{"num_attention_heads": 7, "num_key_value_heads": 7, "norm_eps": 1e-05, "tie_word_embeddings": true, "init_std_o": 0.0, "init_std_up": 0.0226, "optimizer": "adamw", "weight_decay": 0.15, "decay_fraction": 0.753, "doc_mask": true, "dataset": "wikipedia_en"}
Each number is 128 + 32 x the weight over the matrix's rms, rounded and kept within 0 to 255. Layers, rows and columns count from 0.

# layer 5 MLP down (transposed), 1792x448, rms 0.0461, rows 1435-1487, columns 0-63
[[144 111 107 160 117 106 153 146 168  72  78  91  98 108 112  98 113 148 158 143 126 116 125 140 135 183 158 169 147 165  79 122 117 148 126 165 159 119 158 111 135 139 145 127 102  98 125  98  82  74 156 146  99 145  84 158 137  97 106  88 167  53 127 171]
 [119  80 115 147 145  90 141 156  95 143 136 178 118 175 110 168 102  63 169 130 184 103 127 174  93 115 138 103 129 122  93  39  89 127 155 180  58  92 170 182 159 130 138 133 117 105 205 135  84 136 126  91 141 125  98 112 132 140 123 154 148  76 134 158]
 [117 163 138 118 130  96 124 110  60 182 133 198 131 140 138 155 141 131 114 107 150  88  90  76 113  85 188 133 192 117 163 107 133 121 167 160 172 168 110 156 160 150  64 163 145  98  80 114 132 136 102 163 177 157 121 164 165  87 126  85 148 135 182 177]
 [ 82 179 162 104 180  93 151  98  63 162 119 180 122  90 123 103 121 112 143 108 191 139 138 124 101 101 117 117 133  99 117 119 120 122 113  79 161  93 124 145  96 184 116 154 163 133 110  91 126 114 155 156 139 148  98 125 134  93 112 154 193 108 101 169]
 [111 120 135 118 144 143  88  97  80 124 100 104 142 138 183 123 150 120 142 161 155 152 201 119 111 174 103  99 121  79 168 125 150  99  58 106 147  79 174  95 128 174 135  43 123  64 119 150 138 124 145 102 137  76  69 148 126 134 119 150 120 129 127  84]
 [223 145 102  31 161 110  95  57 116 151  47 119  75 140 195 193 104 150 177 124 192 105 123 102 170 112 179 126 119 101 152 122 149  79 203  88  98 141 161 126 156 186 177 129 126 111 155 171 160 112 123 148 128 156 120 110  97 165 143 129 137  82 150  72]
 [123  95 130 129 145 159 111  69 121 149  85 141 164  86 103 176 173 129 101 156 192 104 131  24 122 206 165 178 159 135 137 180 167 176 190 111 137  67 177  98  71  97 168 176 199 138  98 155 110 103 118 134 120 218 112 116 158 143 128 154 116  94 145  91]
 [126  61 103 105 133 190 132 115 151 133 142 135 100 101 103 100 184 142 172 167 142 137 150 145 110 101 167 181 128 126 132 102 114 161 159  97 134 128  84  97  94 105  93 157 195 152 147 106 129  73  28 160  89 146  91 184 140 151  86  86  53  65 156 129]
 [186 148 188 164 100 119 125 112 111 127 136  82 111 154  97  81 180 106 136 137 107 190  87 143 115 160 158 140  73 118 155 143 226 119 129 116 108 104  86 112 139 126 114 119 101 137 130 148 128  83 107 113  94 142 101 141 139 147 145 158  92 107 109 105]
 [179 148 115  57 157 124 185 131 135 104 149 154 155  80  88 145  97  70 140 112 112 138 165 111  98 112 131 134 141 126 121 162 135 129  69 142 104 180  73 100  90 181 150 115 101 107 128 169 153 126 159 118  93 120 123 106 152  98 102 136 137 120 161 118]
 [167 136 129 122 115 159 167 110 147  87  74 136 117 170 137 108 136 132 152 152 148 107 138 129  79  67 166 175 133 142  88 100 128 120 128 136 148 106 103 106 163 120 128 117 114 138 212 141 113  93 118 162  94 173 147 136 107 121 109 118 171 116  68 122]
 [105 162 153 127 156 118  85 144 167 122 118 163 133  95 119  71 162 140  95 121 137 198 149 148 141 103  59 131 122 117  95 141 113 125 110 170  91 162 153 125 117 102 165 138  96 115 141 127 129 152 149 126 111 160  95 134 132 126 155 106 149  68  43  93]
 [182 125 143 115 142 104 151 169 175 129 126 224 143  93 124 113 156 164 130 122 128 125 137 146 148 140 151 137 144  98 175 140 109 170 200 176 168 112 130 155 119  96 124 128 150 206 187 101 132 106 111 144 122 107 158 119 147  99 131 131 131  78 123 143]
 [109  97  81 123 171 121  92  89 138 148  86 147  96 131 123 140 109  89  73 113 194 114  66 135 132 159 164  85 115 120 102 150 200 102 118 157 112 164 172  69 119  94 127 166 163 109 105  80 138  96  89 106 117 154 127 153 129 174 106  70 118 160 141 126]
 [133 149 114 156 122 170 120 144 149  65 170 156 112 130 127 134 154  88 106 113 118 105 123 160  61 124 159 138 142 145 122 169 107 162 116 105 157 131  89 164 110  96  78 109 124 125 108 130 145 101  98  82 129 112 128 150 151  51 105 159 107 115 135 144]
 [160 141  91 117 116 119  96 136 190  92 126 111 171 172 126 114 155 111  92 140  95 130 195 159 224 117 175  95 213 194 150 138 141 151 130 112 133  96  92  84  71  91 172 159  43 162 140 134 133 132 125 121 122 163 135 172 105  64  83  92 113  89 123 148]
 [113  78 137 154 118 104 179 140 106 161 124 173 154  64  79 130 193 134 154  70  93 133 206 116 182 117  92 128 167  51 124 167 127 187  79 140 137 149 127 109 230 114  82  46  94 146 148 106 137 107 120 100 165 109 117 153 187  64 142 119 180 145 127  98]
 [ 85 123 129  62  80 163  88 117 163  91 141 122  79  55 140  99 117 152 159 100 138 110  85 109 115 116  55 111 104 135 142  78 152 126 164 146  95  71 164 103  71 136 145 138 138 126  79 144 175 138 127 107 118 135 108 141 164 136 119  96 130 203 167 167]
 [148 145 114  82 102 161 208 101 169 110 134 124 138  98 117 148 184  96 152  90 123  46 143 126 162  61 110 134 115 123 104  82 123 127  98 142 132 133  99 136 133 137 132 117 121 124 131 104  60 115 127 140 182  74 110 130 177  81 179 135 173 122 146 119]
 [190 156 101 187  88 107 181 164 174 133 121 129 152 114  83 177  69 204 159 123 136 151 120 147 103 142  95 148 141 114 162  77 165 150 147  45  82 176  92  86 115 107 138 126 106 117 155 174 159 117  95 136  70 141 162 125 133 155 140  74 125 202 138 125]
 [174  72 144 109 154 117 150 138 148 106 174 136 120 147 148  99 150 125 158  86 135 109 135 186 127 187 107 164 133 144  91 151 127  96 117 116  91 168 172 166 146 175 138 138 145 140 121  63 123 146  91 112 148  61 113 140 118  98 187  79 161 163 143  29]
 [ 95 177  91 110 147  92 110 197 130 104 127 106 109 104 132 148 144 186 131 180  84  86 130 122 153 145 146 179 157 119 155 167 158 119 197 157 105 151 110 160 124  80 112 169 148 132 159 162 150 160 147 208 103  83  97 207 129 141 131 160 140 127 183 131]
 [210 133 123 142 172 125  40 120 155  97 176 117  80  73  55 165 106 132 120 137 131  57  70 144 185 122  98  98  74  92 122 153 182 140 147 133 125  81 179 162 140 110  99  93 120 171 163 146  54 184 140 160 153 107 113 157 110 149  93  96 154 156 145 114]
 [133 132 108 132 146 120  95 135 167 136 139 178 131 101 109 159 149 147 145 125 137  95 133  95 153  97 144 138 162 124 122 152 134 117 138 129  93 157 202  78 180 144 161 101 153 139 136 136  53 136 127 107 133 141 109 134 135 147  81 162 159 129  97  86]
 [115 176 109 173 171 152 137 159  77  83 192 144  78  98 163  65 208 197 135 181 140 139 131 122 171 180  92  92 165 130 135 169 131 143 115 115 137 152 137  90 144 119 106 111 117 110  64 163 155 162 180 148 101 202 145 118 110  71 149 100 145 120 142 104]
 [123 168 152 160 130 128 158 143 139 157 119 149  75 130 147  89 146  89 142 113 121 140 105 120 109  56  95 114 107 123 125 179 137 154 116 194 153 158 135 144 122 140 119 147 127 143 107 113  89  96 136 129 139  75 130  87 112 110 159 147 156 145 102 106]
 [116 169 100  61 168 118 110 118 133 123 108 124 154 144 148  88  62 110 154  94 127 171 109 104 159 144 105 167  90  93 126 153 207 129 124 152 115 161  94  92  83  84 135 121 100 140 129 141 122 118  56 113 163 149 121 113 102 157 123 105 123 180  85 147]
 [108  81 136 108 152 152  98  94 118 109 166  93 124 103 117  94 168 112 116 143 146 105 110 121 154 170 168 145 112  97 155 146 178 144 150  99 125 146 124 105  94 146 130 105 117 107 141 151  99 140  80 165 118 153 125 122 111 117  95  53 117  76 112 147]
 [130 137  89 159 143 139 117 118  99 110 136 159 176 119  43 101 146 136 193 155 155 145 125 143 239 146 128  82 130 142 113 132 173 168 207 109 130 132 152  85 120 117 121  39  64  99  76 126 102 138 132 155  83 109 173 203 142 109 169 121 111 131 129 145]
 [ 99 127 138 118 145 143 139  71  94 159 108 178 116  65 114 152 153 105 181  86 119 148 130 116 107 113 102 129 113 130 152 106 135 138 118 136 124 162 131  86 156 120  94 173 137 136 126  76 148  87 140 106 145  91 118 166 111 130 156 145 138 171  91  83]
 [111  98 200 162  84  76 122 100 185  79 187 145 155 108 158 175 178 112 150 165 103 121 134 149 218 187 178  66 109 193 168 161 173 130 122 198 130 175 155 127 143 160 142 172 120 104 149 138 154 141  82 120  59 125 125 163  77 105 110 119 149 136 161 114]
 [ 97 117 120 168 163 127 183 106 160 102 112 155 167 133 196  78 132 145 131 167 139 122 113 144 170  71  89 154 134 151 158 146 126 124 128 146 200 142  88 141 119 110  79 142 140 103 196 161 124  90 169 145 142 113 120 151  84 150 128 143 102 113 129 144]
 [149 168 126  77 128 146 173 111 133 165 192  87 164 135 100 104 160  84  86 136 136 115 112 141 133 177 137 151 153 142 166 124 144 151 154 120 156 150 145 130 119 205 159 116 171 123 156 128  92  89  78 123 111 126 176  64 124 157 121 144 154 119 148 137]
 [156 140  86 109 151 144 117 117  84 124 146 110 144 102 173 184 155 100  98 135 155 151 117 120 128 154 102  99 148 120 122  73  93 121  99 181 195 101 126 136 160 170 125 158 129  66 144 156 158 125 130 154  96 152  58 125 123  91 159 120 110 148 131 117]
 [ 95 138 125 175 115 152 103  91 123 102  71 165 127 128 148 178 104 170 143 144 165  50  97 116  94 180  79 172 180 144  93 102 121 117 161 115 170 145 134  70 135 174 226  69 164 138 111 110  87 112 127 123 135 132  79 104 141 103 162 167 149 145 111 167]
 [146  90 125  87 134 155 123  89 132  52  91 196 176  68 238 157 183 116 149 146 100  56  94  84  90 192 142  77 110 127  86  97 168 144 184 147 122  69 154 130 130  62 146  63  77  91  65 145  94 132 144 143 138 158 105 160 149 212 115 120 105  40 158 137]
 [ 39 171 121 102 191 149 120 141 106 120 176 104 142 136 149 161 136 136 124 116 123 119 116 154  68 111 116 135  86 106 143 103  72 163 143 167 142 111  76 152 169 157 157 117 154 124  72 145 160 127 153 137 119  86 125 129 194 121 161 100 155 135 103 133]
 [137 129 184 124  97 155  96 134 137 142 102 159 172 132 130 116  58 197 117 150 123  85 105 121 113 169 137  99 204 130 114 237  78 166 142 149 169  86  94 145  34 182 126 195  94 187 134  47  95 112 105 155 206  81 153 114 100 115 123 103 173  64  95 111]
 [135 106 110 121 144 122 130  86 151  85 137  78 150 150 138 131 163 102  99 133  98 161  98 124 106 110 132  99  89 128 144 105 112 122  92 129 117 160 133 104  94 130 152 115 139 139 101 106 195 104 101 185  55 146 105 162 147 115 153 138  69 178  99 119]
 [104 111  82 158  99 130 107 120 118 151  88 137 178 117 127 143 107 102 132 134  98 149 167 136 165 109  84  81  76  63 111 169 118 115 104 121 128 134 170 117 147 151 116 154 160 143 167 125 114 126 145 115 179 150 152 155  79 200  99 147 175 185 132  84]
 [208 122 103 130 160 144 144 138 155  41  74  99 136 101 118 117  98 146 147 169  99 104  93 110 157  53 142 165 109  98  75 106 171  93 113 124 140  66 145 154 133 132  64 181 148  95  85  82 139 111 154 192 171 140 158  80 147 131  95 115 116 110 121 117]
 [155 118 121  49 200 138 148 160 142 108 124  86 142  90 162 164 155 129 138 133 133 100 147  89 186 118 139 121 107 180 117  95 109 108 163  81 131 133  98 142  88 169 183 134 131 126  93 105 148  86  89 128  87 101 125 156 133 123 206  65 128 150 141  88]
 [110 153 147 109  98 134  91  66 155 123 133 194  85 108 121 122 128  95 102 109 103 144  84 171 155 142 132 102 123 107  91 113 137 178 146 138 167 136 136 110 108 139 151  79 193 178  98 129 165 146 121 165  90 131 131 174 154 117  90 165 132 121 136 143]
 [158 141 163  94 107 204  66 146 119 103 105 134 103  84 206 118  91 157 174 104 130 132  32 147  56 178  44 124 141 138 130 169 163 165 130 127  66 193  48 191 176 123 112 141 141 132 144 125  21 112 151 133 185  97 179 140 150 144 140 150 141 126 158 128]
 [145 153 148 151 139 132 129  82 123 136 155  97  99 151 121 123 170  76  84 162 108 180 180  70  93  90  95  98 136 101 104 125 164 184 123 169 188 102 116 122 169 120 166  94 126 147 121 136 131 116 194 143 106 138 120 158  97 104 133 179  98 106 111 102]
 [101 169 149 119 128 148 132 131 107 131   0 135 111 103 151 108  80 132 124 154 133 163 102 116 133 145 145 154 100  89 139 107 159 116  93 132 179 122  86 120 113 123 121 119 138 141 136 117 136  64 146 150 135 152 119 147 109 100 135 106 140 106 155 101]
 [139  85 123 110 102 122 117 183 148 145 106 147 119  62 130 157 157  95 137 140 142 152 177 135 125 177 126 128 101 104 128 138 116 140 149 161 133 107 164 105 102 148 185 173 114 152 174 131 188 115 132 173 131 152  91  97 108 152 105 118 140 133 103 132]
 [194 167 112 136 123 106 156 181 120 118 170  91  87 123  46 131 175 150 129 163  87 169 138  95 157  44 181 143 138 112  94 109 140 166 175 149 147 117 131  80 127 126 102  96 138  92 108  91 103 128 104 100 102 105 121 103 144 165 111 122 145 108 172 120]
 [129 124  68  96 125 138 118  73  98 115  93 115  79 189  73 123 122 151 181  78 103 124 134 141 149 104  94 112 130 167 137 168 149 127 142 136 129 130 133 133 153 123 150 144 142 100 108 112 119 136 191 154 136 112 102  81 106 109 105 164 105 153 164 124]
 [100 127  94 180  99 107 168  90 102 169 126 161 129 126 107 163  84  89 165 105 132 148 162 148  77 138 137  89 143  89 152 163 130 159  72 158 160 126 114 165 137 147 171 103 129 181 104 101 172 171 153 108  90 159 116 113 122  44 137 130 137  79 159 145]
 [ 46 153  90 146 187 104 149  78  95 104  93 141 139 102 177 118 127 128 120  37 123 137  84  62 111 100 102 162 176  87 168 150 131 138 137 151 150 153  71 142  96 111  90  84 151 167 132  51  98 147 107 118 134 169 178 201 156 125 110 112 140  89 112 146]
 [137 141 160 114 187 138 112 112 134  30  99 183 135 156 140 118 131 168  81 154 109 120 120 129 148  80 120 124 111 116  83 134 118  78 167 120 153 151  84 170  89 105 100  73 118 120  83 130 136 131 162  60 196 155 136 155  80 106 144 142 117 151  84 160]
 [108 121 127 124 168  96  77 129 147  84 123  74 156 176  75 123  90 162  76 116 109 133 161  85 142 102 115  76 170  97 136 113 135 163 136 162 166 128 165  98 136 111 106 108 145 167 179 125 127 128 125 159 100 107 181 119 143 150 121 188 186  90 138 172]]
# layer 5 MLP up, 1792x448, rms 0.0514, rows 1436-1487, columns 0-63
[[183  84 161 160 149 140 110 135 192 104  57 120 136  63 135 187 144 155  96 130 126 137 194 143 106 105 161 110  98 166  75  84 135 152 161 161 169  78 122 160 122  39 101 191 139 142 158 116 128 132 105  61 132 121 159 159 103 181 183 133 125 159  96 145]
 [181 186 121 144 192 135 133 136 159 109  88 226 129 107 124 140 124 139 118 123 135  93 129  74  95  95 184 159 104 140 131 129 130 154  85 118 138  83 130  85 182 147 108 175 162 205 131 111 133  99 131 110 119 168 107  96 118 110 122 180 130  91 132  66]
 [186 124 111  42 109 113 116 130  94 170 114 152 173  97 191 164  95 126  94 140 181 109  89 163 116 132 154  98 171 140 147 112 119 146 104 122 172  68 102  93 101  59 130  97 110 127 140 101  86 105 111 174 154 161 172 135 148 169  64 148 178 149 128 133]
 [152 136 144 133 111 146 160 160 117 161 121 127 177 138 102  97  79 181 168 140 116 127 125 179 121 116 186 119 168 181 126 120 155 118  63 145  98 163  58 175 163 129 105 108 139 135 150 171 151  77 119 119 111 116 110 110 109 137 105 144 173 152 139 155]
 [118 148 164 150 114 168 104 155  94 120  71 131  94 174 184 148 116 198  83 111  84 151  81 160 152 153 165 152 128 150  73 195 176 129 125 118  73 135 149 140 153 136 117 110 126 167 110 134 127 151  50 113 121 146 139 197 139  75 118  99 103  72 115 119]
 [178  90  67 126 106 110 155 153 151 102  93 154 147 142  99 152 149 155 108 135 130 144 140 132 154  76 181 137 134 124 130 107 132 169 109 123 157 165 117 141  56 159 158 181 197 134 125 113 141 138  82 196 152 132 157 148 166  87  89 137  71  95 143 128]
 [156 142 104 106  90 103 100 185 102 152 112 104 143 162  77 131 110 148  81 185  93 192 122 113 184 192 158 105 116 119 128 183 105 154 135 115 120 138 122 127 109 155 180 137 113 111 115 116 121 146 126 195 179 159 146 144  64  98 100 109  86  96 146 107]
 [178 130 112 122  89 135 154 149 194  78  99 148 123  46 192  65 103  94  96 143  87 103  84 129 150  55 100 156 138 168  82 121 159 160 169 157  94 151 114 172 135 150 146 166  51 132 150 143 139 155 119 119 138 116 116 160 107 169 136  71  64  67  90 157]
 [135 161 119 135 103 169 127 153 134  56  96 106  66 149 121 130 117 176 135 117 134 144  66 106 125  99  88 124  84 157 115  92 138  72 117  39 196 158 125 162  21 126  66 133 148 127 109 154 106 148  77 122 138  98 105 192 165 157 134  74  89 128 158 147]
 [168 144 115  85 143 124 120 117  77  57  90 145 133 101  89 146 130 141 104  93 103 117  95 149 144 165 103 124 119 113 129 190 149 137 123 109  52 153 102 136 135 138  82 175 103  69 126 138 167  99 124 144 164  94 125 146 120 107 108 133  93 106 198 121]
 [197 120 102  96  96  90 133 154 132 114 140 157 130 124  98 104  99 155 153  82 120 152 133 172 114 100 130 142 167 179 130 101 120 127 143 115 118 130 143 148 142 179 139 148 129 181 164 128 170  91 126 146 143 202 169 121 105 137  96 115 104 133  50  89]
 [113 117 135 153 127 150 135 125 135 102 110 133  72 137 153 110 138 110 151 117 151 114  67  93 178 161 141 139 137 151 126 143 115  89  56 136 174 111 150 172 140 158 112 110 135 166 111 131 129  79 136 113 159 124 122 177 104 124  90 113 147 135  90 139]
 [164 136 163 171 145 158 153  82 153 105 121 138 132 112 127 119 107 110 209  94 105 142 109 177 155  85 124 153  72 113 150 144 180 150  97 128 175 172 138 173 104 110 190 148 101  86 127 168  97 116  83 141 167 144 149 135 176 175 147 128 114 143 100 138]
 [114  97 188  62 153  72  87 142 107 112 144 117 140 138 107 136  79 180 132 110 118 167 136  79 121 165 150 133  97 138 166  79  98 134  98 104 186 117 145 107 149 135 167 121 107 169  99 148  67 122 121 118 162 133 181 149 115 157 173 145  86 128 118 144]
 [133 110 114  72 136  86 104 209  91 115 140 124  64 113 226 201 144  79 152  90 140 127 223 187 174 146 130  87 134 167 159 149 179 141 106  78 123  55 138 127 161  83  77 170 155 174 118 134 102 115 141 103 104 160 115 194  72  81 111  46 172  82 166 116]
 [ 99 121 135 180  43  76 139 163 131 120 120 108  85 153 107 140 118 165 111 138 140 178  80 116 161 135 119 107 172 142 139 187 143 161 160 112 163  92 133 112 132 104  99  64  86 141 110 133 116 116  85 179 213 126 175 152  77  81 117 133  98 113 164 112]
 [146 120 184 191 174 166 176 102 200 126  88 145 106 118 183 149  98  98  42 154  41 105 165 174 116 142 142 122 102 128 110  77 131 133  54 104 157 121  81 171 102 121 165 156 112 181 146 122 114  94 121 140 120 166 144  91 120  96 171 159 143  94 126 125]
 [192 106 106 160  54 121 158 112 102 195 135  95  96 135 156 109 115 138 116 155 169 111  75 141 200 182 133 129  83 186 175 169 130 152 118 116 157 103 135 125 143  87 100 117 131 139 163 156  92 132 117 215 182 142 123 145  87 144  84 148 128 148 130 127]
 [111 136  44 172  40 136 158 125 150  89 110 117 118 152 161 155  61 167  96  94 148 121 110 214 229  66 122 145 140 150 140 150 196 210 124  92 118 172  29  80 125  89 181  96 140 128 170 160 190 135 138 150 129 132 111 130  69  78 194 138 146 136 167  57]
 [ 84  97  71 241  99 107 125 126 212 107 137 116 120 132 110 110 128 129 188 110 131 142 146  43 157  94  83  92  49 148  94  95 202  83 100 114 111 128  81 121  97 141 116  64 170 129 142 203 135 146  72 102 100 122 118 184  67  76  85 146 162  77 131 174]
 [154 139 189 129 216 129 135 179 145 106 104 147 122 131  78 137 103 166 124 148 153 144  70 178 183 219 143 119 104 154 180 140 101  79 142 134  88 138 125 135 110  98 119 208  85 197 181  91 149 101 182  95 173 160 154 131 109 172 151  78 140 102 115 135]
 [183 158 122 206  87 107 186 184 153 110 117 143  99 127 141 128 119 133 142 182 139 173  43 127 255 184 130 137  98 117 173 157 158  95 135 150  87 119 123 153 101 154 178 194 118 111 102 124 148 159 128 147 193 161 146  97 125 125  78  87  96  66 106 149]
 [172  87 104  91 113 120 127 127  91 175 113 160 162 117 113 126 148  59 132 111 105 155  85 137 183 115  94 167 128 130 164 123 126 156 156 165 183 139  99 157  95 124  98 204  89 125 127 135 135 102  82 186 176 151 131  99 149 124 150 125 100  68 111  93]
 [124 198 187 200 119 120 166 146 159 172 110 104 130  93 108 143 150 129 165 153  79 130 122 146 150 116 138 131 119 124 114  96 124 102  79  86 167  95 120  75 154 106  89 171 138 127 148 130 165 120 102 126 104 128 120 111  58 110 150 110  96  81 105  93]
 [110  91 114 135 139 145 134 147 145 135 129 110 136 113 116 146 100 129 132 144 111 158 139 123 172 136 132 119 137 144 149  96 149 147 128 100 140 181 115 126 134 125 196 142 104 139 112 137 136 165 114 149 121 115 113 183 120 147 120 108 118  99 144 135]
 [177 159  92 139  99  87 160 183 162 149 103 159  84 102 165 137  57 126 109 125 150 171   4  98 153 173 112 128 134 135 199 167 161  91  80 169 167 121 147 105 139  23 204  88 174 188 171 143 129 141 154 158 141 126 105 162  96 108  34  94  88 104 207  76]
 [134 154 128 119 141 135 150 111  91 139 126 180 119 105 121 148 111 152  85 116  96 109 163 104 118 117 122  86 118 171  99 112 140 118 119  69 131 142  87 127 144  59 149 136 156 139 132 171 174 157 172  73 145 111 109 158 113 105  66 153 111 114 124 139]
 [102 150 120 150 158 163 170 200 189 171 101 177 127  95 135 127 101 123 104 148  46 109 138 148 155 154 179 138 157 181 142 121 161 112 153 117 146 140 133  81 156 119 112 176 126 226 146 129 128 142 127 102 110 179 118 134 158 144 125  75  77  58 108 170]
 [111 126 151 157 139 143  95 140 177 131 121  71 131 174 133 125 114 145 174 134 103 125 137 151  96 121 158  94 115 132 153 140 140 168 152 153 100 172 132 120 135 143 191 127  73 168 106 153 149 136  99 158 142 159 110 134 142  74 110 125  93  99 171 125]
 [180 114 190 124  74 132 142  92 128 212  98 150 155  84 159 135 125 135 140 172 133 131  47 124 127 130 182  56 157 119 149 142 119 149  83 122 122  91  93 109 164  71 144  96 102  96 149 127 155 135 111 146 149 131 124 105 106  61  97 129 107 119 131 144]
 [150 161  99 192 135 121  98 102 154 127 145 134 148 152 165 121  72 119 101 156 115 157  94 141 148 141 119 136  94 150 171 180 129 133  59 101  51 103  44 141 160 151  38 133 117 128 218 130 163 100 134  94 164 189  88 127 132 121 137 132  72 136  83 132]
 [144 110 103 112 142 112 132 100 126 106 117 169 140 175 148 117 110 167 149 120 119 124 116 104 118 141 151 121 102 163 165 116 112 150 144 138  94 127  97 109 154 153  67 119 156 135 120 129 142 194 144 141 122 151  99 103 131 141  80 132 109 135 152 104]
 [156 125 114 121  75  79 116  76  99 105 113 146  50 179 141 163 163  90 122 110 155 160  72 117 120 146 114 138 115 163 186 182 181 172 133  40 132 134 114 112 143  98 123 157  68 130 121 187  38  98 138 130 151 169 158 143 110 115 163 205 161 156 107  55]
 [124 207 133 168 166  74 146  95  89 151 125 108 137 116 108 148  97 166  97 148 117 100 152 121  98 135 115 148 111 191 170 160 203 123 105  67 122 170 119 162 149 127 113 145 147 147 163 184 187  99  60  87 168  70  99 131  88 120  82 139 173  87  98 114]
 [ 53  81  92 194  58  99 144 104 188  75  79 169 101 135 197 103 182 129 118 154  87 104 106 144 134 132 140 115 145 104 136 144 146  75 152 133  68  96 142 130  81  26 113  96 183 165 143 127 233 176 126 115 141 127 121 148 117 135  85  95 157  56 160 141]
 [180 100 153 153 117 123 129 115 136 139 100 118 122 104 147 132  94 176 133 107 157 114 178 106 146  52 164  90 152 133  61  93 222 147 148 112 120 147 101  96 135  96 185 126  77 116 151 182 130 110 136 105 148 112 105 165 111 139  66 112 151  77 119 124]
 [114 157  72  89 111 130 153 134 142 133 102 120 121 136 184 156 104 148 142 121 116  71 153 183 136  84 122 125 151 101  96 102 133 173 144  55 193 140  71 104  63 136  69 170 134 146 123 148 144  92 116 126 215 123 129  57 113 144 153  64 107  54 111  28]
 [181 162 115 186 123 108 112 126  71 152  91 135 121 182 199 149  97 153  64 115 145  89  99 110 157 142  75 130 137 134 103 101 150 144 184 112 160 153  95 159 137 110 105  52  61  88  90 128  79 156 102 105 116 116 106 166 132 142 169  82 161  82 206 105]
 [196 198 142  97 119 179 144 132  84 189 109 125 109 112 183 112 131 104 159 115 104 112   7 135  71 138 167 157 148 167 183 142 164  89  39  44 145 179 121 118 149 128 122 123 112 168 193 108  71 114 119 157 118 165 121 154 180 145 141 170  82  91 122  88]
 [114 149  71 159 160 148 114 136 151 124 107 159 125 181 145 193 107 146 100 111 176 115 135 124 127  71 104 120 126 140 213 127 146 153  74 129 140  71 137 128 112 112 169  95 144  76 120 121  96  94 102 129 137 189 101  98 140 141  85 194 119 172 126 159]
 [135  93 137 154 118 128 147 163 161  80  92 172 120 141 112 164  86 129 114 134 101 153 103 180  87 156 129 123  92 126 111 153 124 117 146 129 145 156 121 139 113  97  88 182 154 134 119 132 117 102 111 138 150 192 138 161 108 120 130 182 111 119 108 140]
 [ 54 100 105 188 114 104 171 146 118 115 106 132  47 130 137 205 115  97 152 146 145 128 127  99 147 127  70 115 101 123 192 120 136 120 104  92 109 122 128 137 152 110 147 114  74 105 113 159 128 117 110  84 127  90  99 109 128  87 158 168 122  93 134 119]
 [193 150 166  70 193 110 124 117 157  87 132 163 131 124  90 114  58 140 125 148 107 146  68 115  73 148 118 133 165 175 101 142 143 152 123  93 100 192  97 110 139 124 120 162 149 165 179 127  52 131 142 109 165 125 165 125 124  97 151 175  92  29  87  62]
 [164 134 121 128 129  76 124 108 101 136 154 119 121  93  90 166 137 166 177 107 142 133 110 139 190 134 113 123 122 230 194 182 163 104 133  92 120 128 130  72 174 113 110 136 104  92 106 173 123 107 113 172 111 129 142 145  65 159  88 149 111  85 140 135]
 [134 146 142 169  86 150 150 100 117  79  74 132  88 131 128 137  95 130 165 186 120 169 101 160 179 130  95 131 119 118 123 144 183 130  89 139 113 195  75 114 172  52 180  91  97 129 110 188 154  38 100 172 152 135 162 151 105 125 116 130 150  38 115 147]
 [136 136 111 103 137 149 125  70 151 111 118 150 130 153 152 100 129 142  99 116  94 165 104  78  76 124 185 142 147 166  86 150 147 115 100 149 130 134 129 105 136 104  84  52 156 124 124 163  65 144 113 119  91 119 151 173 163 164 115 140 133 145 148  93]
 [100  94  70 158 120 125 163 106 160 158 126 147 154 119 128 144 129 115 181 102 170  91 131 144 103 178 111  95 121 118 136 116 145  89 135  88 147 143 117 158 118 147 126 106 137 137 181 224 132  97 102 155 134 134  66 122 139  50 133 126 165  92 145  98]
 [ 77  89 127 176 183 138 171 138 135  78  88 117 134 113 188 197 109 161 113  96  93 205  99  98 137  88 144 111 140 123 123 107 123 102  53 113 188 162 116 129 107 138 164 133 116 149 135 125 124 113 105 145 101 153 113 152 141 121 137 167 155 145 184 181]
 [142 129 162 138 185 140  84 159 195 163 120 141 118  86 113 164 112 123  19 107  72 122 191  88  96 100 132  86  98 154  87 159 125  85 149 121 136 130 142 145 127 142 139 174 110  84 143 120 120 151 165  80 123 169 154 176 120 110 144  97 112 127  92 172]
 [ 55  98 146 150 155 143 160 133 143 126  74 131  97  81  85 115 132 185 141 173 108 134  92 136 135 178 143  93 142 119 169 180 128 109 112 158 142  52 132 132 139  84  85 130 198  89 161 127 146 143  90 199 112  89 139 102 119 117  87 117 118  83 141 129]
 [128 128 150  93 189 151 105 181 129 189  75 123 177 150 122 126 123 164 148 105 144 172 111  91 123 146 116 133 123 128 115 112 129 118 109 121 162 139 137 167  96 127 141 140  88  74 121 109  68 150 110 112 160  59 166 134 151 112 166 130  80 166 104 145]
 [123  81 111 134 150  95 179 150 156  68 112 133 120 127 116 151 108 146 142 128  93 142  86 115 178 191 156 155 108 147 133 120 159 110 141 112 165 111 116 118  86 150 129 120  87 158 101 144 155 138 167 129 147 138 163 144 106 172 137 118 114 101 172  65]]